Weights of a small GPT-style language model, trained from scratch on English Wikipedia: capped logits.
Each number is 128 + 24 x the weight over its row's rms, rounded and kept within 0 to 255. Layers, rows and columns count from 0. Numbers have three digits each. The size before them is the row's rms in percent of the matrix's.

# layer 4 MLP down (transposed), 3584x896, rms 0.0223, rows 2214-2270, columns 728-783
114:138173137113113137165109133133133156133129158178108146088105128179135124130123093104130110152131165085131100110134144116125128077129118120132119194106143135138077135125
090:178149163128195103110106119128096142158112142139131148114121113168144086115154136145170119132160096153087119109122114127097152135155167091112137122144119118118152103089
079:078193160127126127150125163131141143151119139123144170127137137131116136144168094160120147148134129130122146107120134112127157137178144101127115130091113151101140077136
089:153155107129147087116124135164128111097137158140159126102147195090093143142123124122099110149123083137155144126133110165159123134126111097148141124117115097139130108152
100:106159120121123152112097074158154129140141129138145155106086143133108144113153105148184121096135117113137102108120138111148118077110113137112128122177131129106081126128
087:116131169136135125109118088115119165119105139111108110094102140119131162141116109111142102102132127085099206117152067126084143109130099118129132114129149119141131129119
099:126082133113104151114134099122126112118166110106101167150142111096118100135167110142139103141128079124153146130127148156120127084145148104131143167095146131137134159116
089:129159103132192123131116093118118110098159130106145153123132140130115147123132109133172128148122134140116133157115111140139097122160148127137087156124109128085074132101
097:123083099140158100161146125124083112115086107133136129115149105133112128150136148134129138108108167132131070162160101105100142146090145141143169132151126148163114139153
101:117164102115081145104155126135122145110124115127126132139091116124102127115118155089175186115138143136180104113120145125143115160129140164122150123109095090135084119109
094:137166101130154142108142153130106112106136129090116136095110079123135154152130162128179110143123095135145160089139107136135141094117133113112093129144100069105146119094
086:121197140147158111113117118131175155142139126160112114098096158130119154114158191104124171157136156147125158115145135115130123097099115097126168125130137143126120139111
096:105126131123088107190153156101114159147165154093125127122118087134140143146077112115129138147119116139085098115130144110120083141095151144150091102117160113100133146133
082:136095150112118119124113119125098103153153134105148138109151147143113121144130076134111123116113133119111127134077130125172129159126091110147144115136119146128129126146
095:143145117112118123136150094099125113109125117148114147063129144196124169124167121112115150101113104167117144109128127089128132074143102112120142118154132138147142205154
129:205138125140147120153109129175136135122111112142176169114135106119133109139118100140120130164135125145118093112136094167085117105110130113127102116101085131125091147109
123:107152114142118076131169126148130086143164118155118133153106162108102120101131157157144122095089107104137113104108147126104145183133149121124114149111109137117127128118
098:194137139084118159123132130231113095127142105166147114151103124130131114110125133181092120137113118117122098119119117178158145139159128124100147124143106123133116098135
084:113103144139137155117084085119098111118146151142109108067133164184143111153147151110119130171138104122126146078166082118133117128137073140150135091123128148143133119152
110:150120135103095152098126167119155120139155102135155124118073091106160116107118142134132124130131140127113141142142128145108130117130154122113143134143143104086133117161
100:142103141133140171184132097164151108215125128158147153130134101116110119128120089144098173161118148149171152140110150113125125160154113110154155120126101137138133183179
098:120127158101113156144168141132129153107138128114129138150166160145109119129104114143143115087135169106131088138080120103110117183129181101146092122114156133082135178115
111:126096138146134128167092070138116139148162162164118134195141123122131149118137148123134135122118124127107120126143095132135181121159127112186168162124178143130179166135
084:180166130133128141106099138161112138137141105153143132141107152111107145149112118131151135148130124136115087141131144144173085100142140173162152159108130169129134133136
098:128128133124113162102127125159153128135131120121067103135135121124071157155161115169132134125156160145164130139081123160135145147126111115135127150139126178161139112162
107:127133143149081131129090086137119118161145161112105111124157131130151138112126154139090130139160134142131080143142183134122171113123101140129130115126130139121161134138
108:147134143178134060085126099146122136068126113121157068125155107096114116145102114125094161123111116147116119143141109141122151179141106120104142152109144090137142134153
088:107156113101092140130143164115134163164151132097093127134166155121117122120125107103117125125141134136136087117140138133118129096099099120128128136122121142121143109162
099:106148134144105128175117148138117131119119153125153119160116148142117136153106144148155094138108096115111102145113137129136148130156133152109127140129138142150117142122
109:127139094082165112144132144147112115092102098140108072136087159118152108182148154133087133078108104151160131139104128132057120112147131109133169130128149128119162107124
098:141106078100097150131153085149162137131154095142117161113132111107146111128127112167141157103123149113135118120127161153123140083116148153152152121145106121121121106101
090:130097109094082123118127099174113109113128159141104150122103097091147128133157109153108127113106139108164129118114157146171076118149121186104172122176126187114140097164
100:110158098087134134165110121164141126146091104117145108142099087093154164127147185137097121131122100116134155134149083136124123127144122125096135126118122139142142190146
100:123143155121125148138106171135105138131142124112128146133161121124163155130143148067152136099108109128154120137101112135107146147148141135134132125124127091136117172073
111:129095118101145128150154150119121121128149124108190147100182129123148169170130136145078127107119121116151128071158117108138118099142132088103153153106153164087098138101
110:070176132079188098142136157165144107138094131142109113144152137137109151097159131126093151117117114140086124135113142139096138146137145124157117093076120129142078159095
112:131142173144126141117148140148166092102134148132116110116127149149124114118139122151131109099085118112166172105132089149103136131112117106134103139141095137135119132093
093:167120106138163138132126116127130098127207103094121107162156107143113167171141122132137109098105146150107116183112119152113153174161108129126152110115125114124118079128
092:131105112161114109119077144140116091150073108152106109171129177175174132147122119117131117076127148117163137092131129128172152147123154107170143118099138131093131129106
108:141114140103134133114153121106123128120095097134179137125173154157116148132153144146160108086096137120129104112089135127112170144100127129115165080126108174142138078127
120:134113130119105101101070144135143126124132139158095094140088114125118094106105133114131125136128149132086121153138110164175086134119091131115142123084101177084101112143
097:141118108109104089172168120148154111142145152118087162092127128135092106095147147143108112109104118200127119156113134173122102120143109115117162145100139068120089176102
083:133127153145117151125114134180125105118116166131154138121126080079117103121130133117123138144137085140127120165090153155064193130127136153136135100156118138045138130134
095:117092160129104162126163133122098121121124104168132106138082114145130134157139106152124132106167107130146124077148144162131130135141097135140138103168089148159127119079
092:122098126114134131133108119153135128132117113110145108125161094149133118180172080106111158118150122088092147104100138107126149080158101136131130113103147184112096120126
116:099117128085132099124104114177110123138134121118106141119064156177123102143187121148138114123148077154160114119103167129142145111129125127153157092124137155124145091168
083:141105102137156130111092120146079152156120141126110125143123175184156136112120096144166131139136119093120170093139143090140070146123116158123115122133110179116111150120
091:120164135098109133126123135117113143126125145097115140137147142152119145102135137130168127128156170095137181110126123101116157113140103162175095103116139115132099104115
083:111156138086130135123108166128134128098122108094124124172133124141130133115160107112150150173157125181102089138095130136135174122151112125140125095161126123136127118126
095:120128190148153154134108134098144141167168118125134096124149110126122143102142083170126131161102155127132133169151107075142146127109109133123136118138099163116127126180
081:128099142127117110133127148086137151124122140129168133109133120135166122094100124122136113147188093096082152131150128129152111119137172129134180138160138128136115144109
108:139099180097151116136128094143142143101172168131122122162126085189118129142092154109140109162110136109114110156099126151137094106163145094113156126145154130124139108151
103:130160108161092197165095121077126077098145153119120117137088142143144092111081140121144101104091154151101126123146083161127112126142118203146172125176126108124136099131
106:160135115132151149131122102167070093128145111081171118130139118137129124111136126102116106136131139110147120119115119143126130099103112188090146128164123126136136106134
089:144112108171112108116139142137083160142155103118127107136077165122131106091140124130137145125114157166123141076177133137129123102110152070096164097114128108156143114089
106:174147112129084112138131125114135138156151142075125155148136138048135097128121195136132106102104126150163116144109129167142143113124153116133146089099107092117140169119
096:134132166108108136152120129165143096113133086108117149150116148164155131160094143129120109139123137136142134132144156131123149150132160124117145101130126097146134149101
# layer 4 MLP up, 3584x896, rms 0.0277, rows 2215-2271, columns 728-783
094:107165116157133113106189132146098148079127094141161128036167112157143124131158131135116095119120104104161165179110125127136150119119152107141120131101114146128151145125
089:078160141114094104106121108133140144125157115130127114105161105147121140119128131129147123113125134122102126101156100128094129091135149111117107138127130141101133130144
091:108139119118098091137141131112126132125134129134092096115121136128131176104126107128164141119145156107199140126113130147153113121148127177137117127152092107119160159120
098:129154137149139107075155134118159205141134133140117160091118130094131128109160125143110150125139144071153121149080141162143111142175212141115105127138143139134129114127
088:107145139126114136155147117109089133108147109147145137140118093158129159140152085157112126125138152154107135109130149116139130135162137132122112130166130108158170111139
099:148077102163102201116159157158127129122154076127077137091126108095113149117115100135111132113163127100125108163118187122109139095098137147127106125124198148095077106120
097:080092175102141125096126105097123124107155094118144070162138134120145146114137103110163122137091111149147139147120138177137120127141142174162115177163155134149156160087
100:141094095163127124097129063149124171121136113140121151111130128134165116096090099132111118144127098102170097121100128122107178124135127140138120083122120154128134156138
100:093136148114149088122126117104129128110147121110137093092054103115143122144098123118149080122086144142116095119143135114178148113140125166114135193121141203096163109118
089:118143094113134144161103136145110133121107145135114115109105116082136129136140100110153095136124173133155138107106139145100117139120144156138145182110085149139102145117
101:112075129102121120092138135102111136116086109141092095124109119139146113066139152121131127118131119105107133092095164163128178113130172180140115152134125163133090165093
104:111115157123123130104137189095075147136144131128126120139103108164125127117134129131105107124114108148165120136137165161129151142128142159159112094140092143128192146102
095:150067134081109110139126135109158127135140099133130151157126147130134139118081131129118084111134142156143111157122105147131142138107152152148090133147121111135095149113
105:125117132139114128117123143125084112107108137131121174149151096166126130097138112186117099131143110158187135141094137086132115117137149115132143148130140146142114143150
118:147154089148135132100116168172096168093140138106126119082156106122138106135116110137122140134161144174125076149117141133122133113141155128134105131112130169104154142087
115:153145126107105169135153127133129134125150145117138088082119117090111182138111086144132101091126107116121109127157104094092162101096177157150109168146091098134151161082
100:112108110129145147129128125097097132155140108122138120118090117075128105096158134096092095103133135155144129193139186117144145151170167125113122123138103141145112149132
097:106138153128160118151161125139149097131156056160151106156127123122137178078132143137154079116112145172178146112125176061131127136152119123108126101128074137161167124079
104:140138145130112184135118126157147164105109147119148126149080139181162137114140098136146157121129156122124110131113114122094114138091136173118102119148070174182159119148
096:101143131147113102143164125124105131120132132133161113107123084103126169103171101155077116131127138138146128138094144124122123141147138144108120132137167096129146157133
109:125147187094139104134105142145126138117135133091103115100114124126105133048092138130140124114116143117084111106092170070110123140170143102133103126145149093120196152119
107:093127122209112113122122127145105132123067101117115152104094134125163144127133099105138102162136119111120141146136159136182146107083123120123129180157133160123129126118
090:111085109145145080167119106098110148124096113138105145095128123139151110159104133094121166101118140148113105085121114103093178080154149141170122157113104099146099108135
100:121106132144131193134141088101138123150167109104114112157135158107086119132139144117121097126142121122161172167133176117113125133173143124135120150148147117113148122113
103:114090158148111155161160127120131157114113115096135152136119125159149155138174134153147165101090120118163123095082119100134143130162127132198127092136148131094109137113
108:097137127140168115129149105097128160139075127106124115096131134057138119140111097148113137122148093127148115122150125141099163139136151137162094135123134146139089201143
089:141122122146131150149128096130087175123093143115150129156084128146116165102144120124141125118108109105150111144132151157085152132145144126137111134083176131109139150127
102:116126122113147154155109135106078114104106151075122088148156106146084138134087118134143155106120114091127142102152144140108164128183099122126108118113162173128081113123
105:092143145107145088124088185156071136075116116101127088151101115117124129117126130130124106102080137133153144125084183130114172096134123131104111156133135126085135105097
095:150102123161202145163085124125128139117139154092139144103127116125102113115072108140101117079111127128125075144146122119129123084127138161120106153121141169171121095146
090:057089129123143119116111126153109149130134099160139112046175142094137122104135106140136168102105161165139157106146148116073127129146129135135122067104118139118119125119
093:121169097153139110145105145152152128120150136115130094103142135113148140131187184135125119117156117125144135110073152117138097119113128131104117122122140126121122113133
098:170100106152130182111107134137148123133108135120124109121124128122106111137128111154126149109155132178156148156077139142134103132137141156140130155150111132127056137146
109:127098130097168158109143125160066151121088110144099122107116127135146117100098126139116138102150114112174104158116126121161140085169123118159131151123116119129161162077
099:123103149103158135147096100123121149082160106121127105134117150075139170113116120142118129139127123120178154129128155132083117104195143106144111092115106112186148146131
109:130124101147126124088129159100111107112152133116132125140135106143150148135148137127136124068152125067133113134105163134134142137117140117122117155131145097179161153122
102:142119136160193124108107125123076137116142140081156062153105081149145118063142131141099104119118120145152106194112120111103116156153127097145134116180151113182129105130
099:183118097083129119107110112124126192101127102092143157101110123133103140124127130130140166116098129136113109149135155159117115135125126127172095108124106170113130164134
106:152094134102113088117138093126115126131139096143108136092186125141126123120174181150092141109143120098133125126091124153114153149141139130097119111155146127154104120135
111:144096123128110137142103125123132126138113168125109128148134124138112154125119149166119168097109093118141124105122194158109147137106122158158156172134141104093140162104
090:162113162143131128115090109136082104090166082133106143153134107142158124115142140117131165096124136097110117169128138145133145157103180145110119183126131167109155124111
088:119131149121096138154139111173118110133133122080122120137113130110161126113100143111127133140095193124169148128140200103155119088135138110150136145089114185123083115105
090:111123137133155108120128121136106132120146134121126152134089082145138152096094084128071160105102112109111122098120159120120141097133138095128108115128139105079142096167
093:083136124100118137140145169131114136115104097122130119105124117139148149085109135118120154087082130149140110103116140137164128146130117160171134078143152112130135163108
105:152127125137102127120118162155131116110145114151106089104128155133135141131123131120137141162102124132120120144141130141108135129115121141140128163129109121116124119138
086:108096139141123121107089098105172141151126119088120126129130121114102164084076095111113146146147100188109132123148168170151132096150144121134133109176129096107104151115
098:094148129146193085151209155077114141103119137111135093110131116077120133083129130131159114125122125141158119181148122060133151162115099159114121133146121123163080104085
090:120112134150143124173147130140136120103146120087092120120164144107120097115096131152169166072124136140092106139153143147125174121117116124097122082171118154095085091088
097:125100163060171148103110172097151091102105147151150076152118127133116128115142127121145105119127160090133132155143121106125125140096120143124119094108165155114154117145
092:116148141105103113128100161133113147130097105098104132119143112122104149143147084125167120106127119161162133126107123156133123120128113146109149123156147137075100156151
105:127140145155131145102109131183099173142162103099146102140143103136147149126112144131157141156156163138121107113117127135145098147139108154101088096131139137166114128128
100:135150176113104143118154152122174125106123176122134153165183102052130133123126172153142096133158145117127127132124182124114106135138120163137120122142112142120131135136
103:086127127134121163078111120130149163114129107111111142144136112106147158125149150114141119159132149132131110140125119164162075114110145121135067129113138136159167114147
098:138146133125135095105090158159157100114136096096114118149141137156148149107125133137131118128166105160129105163111159155133116132135149119120084128106091093140114174155
105:143098164127125128106093114127166132118138120117116088165088079112142149132117178128163169153078168098128103122075171129137105094137118160189120119085106137143104134144
088:143119107083108131178075100129137111142132129113124115101122137085064090109129141135182126096168137151104154125146159120103150106115112119160100147120111153138144140102
083:105091139116134166125117107104093185133139141127094156141191129133147116138135102140163145128101122118163106162158128085123122143121146160170088135073100098068144083097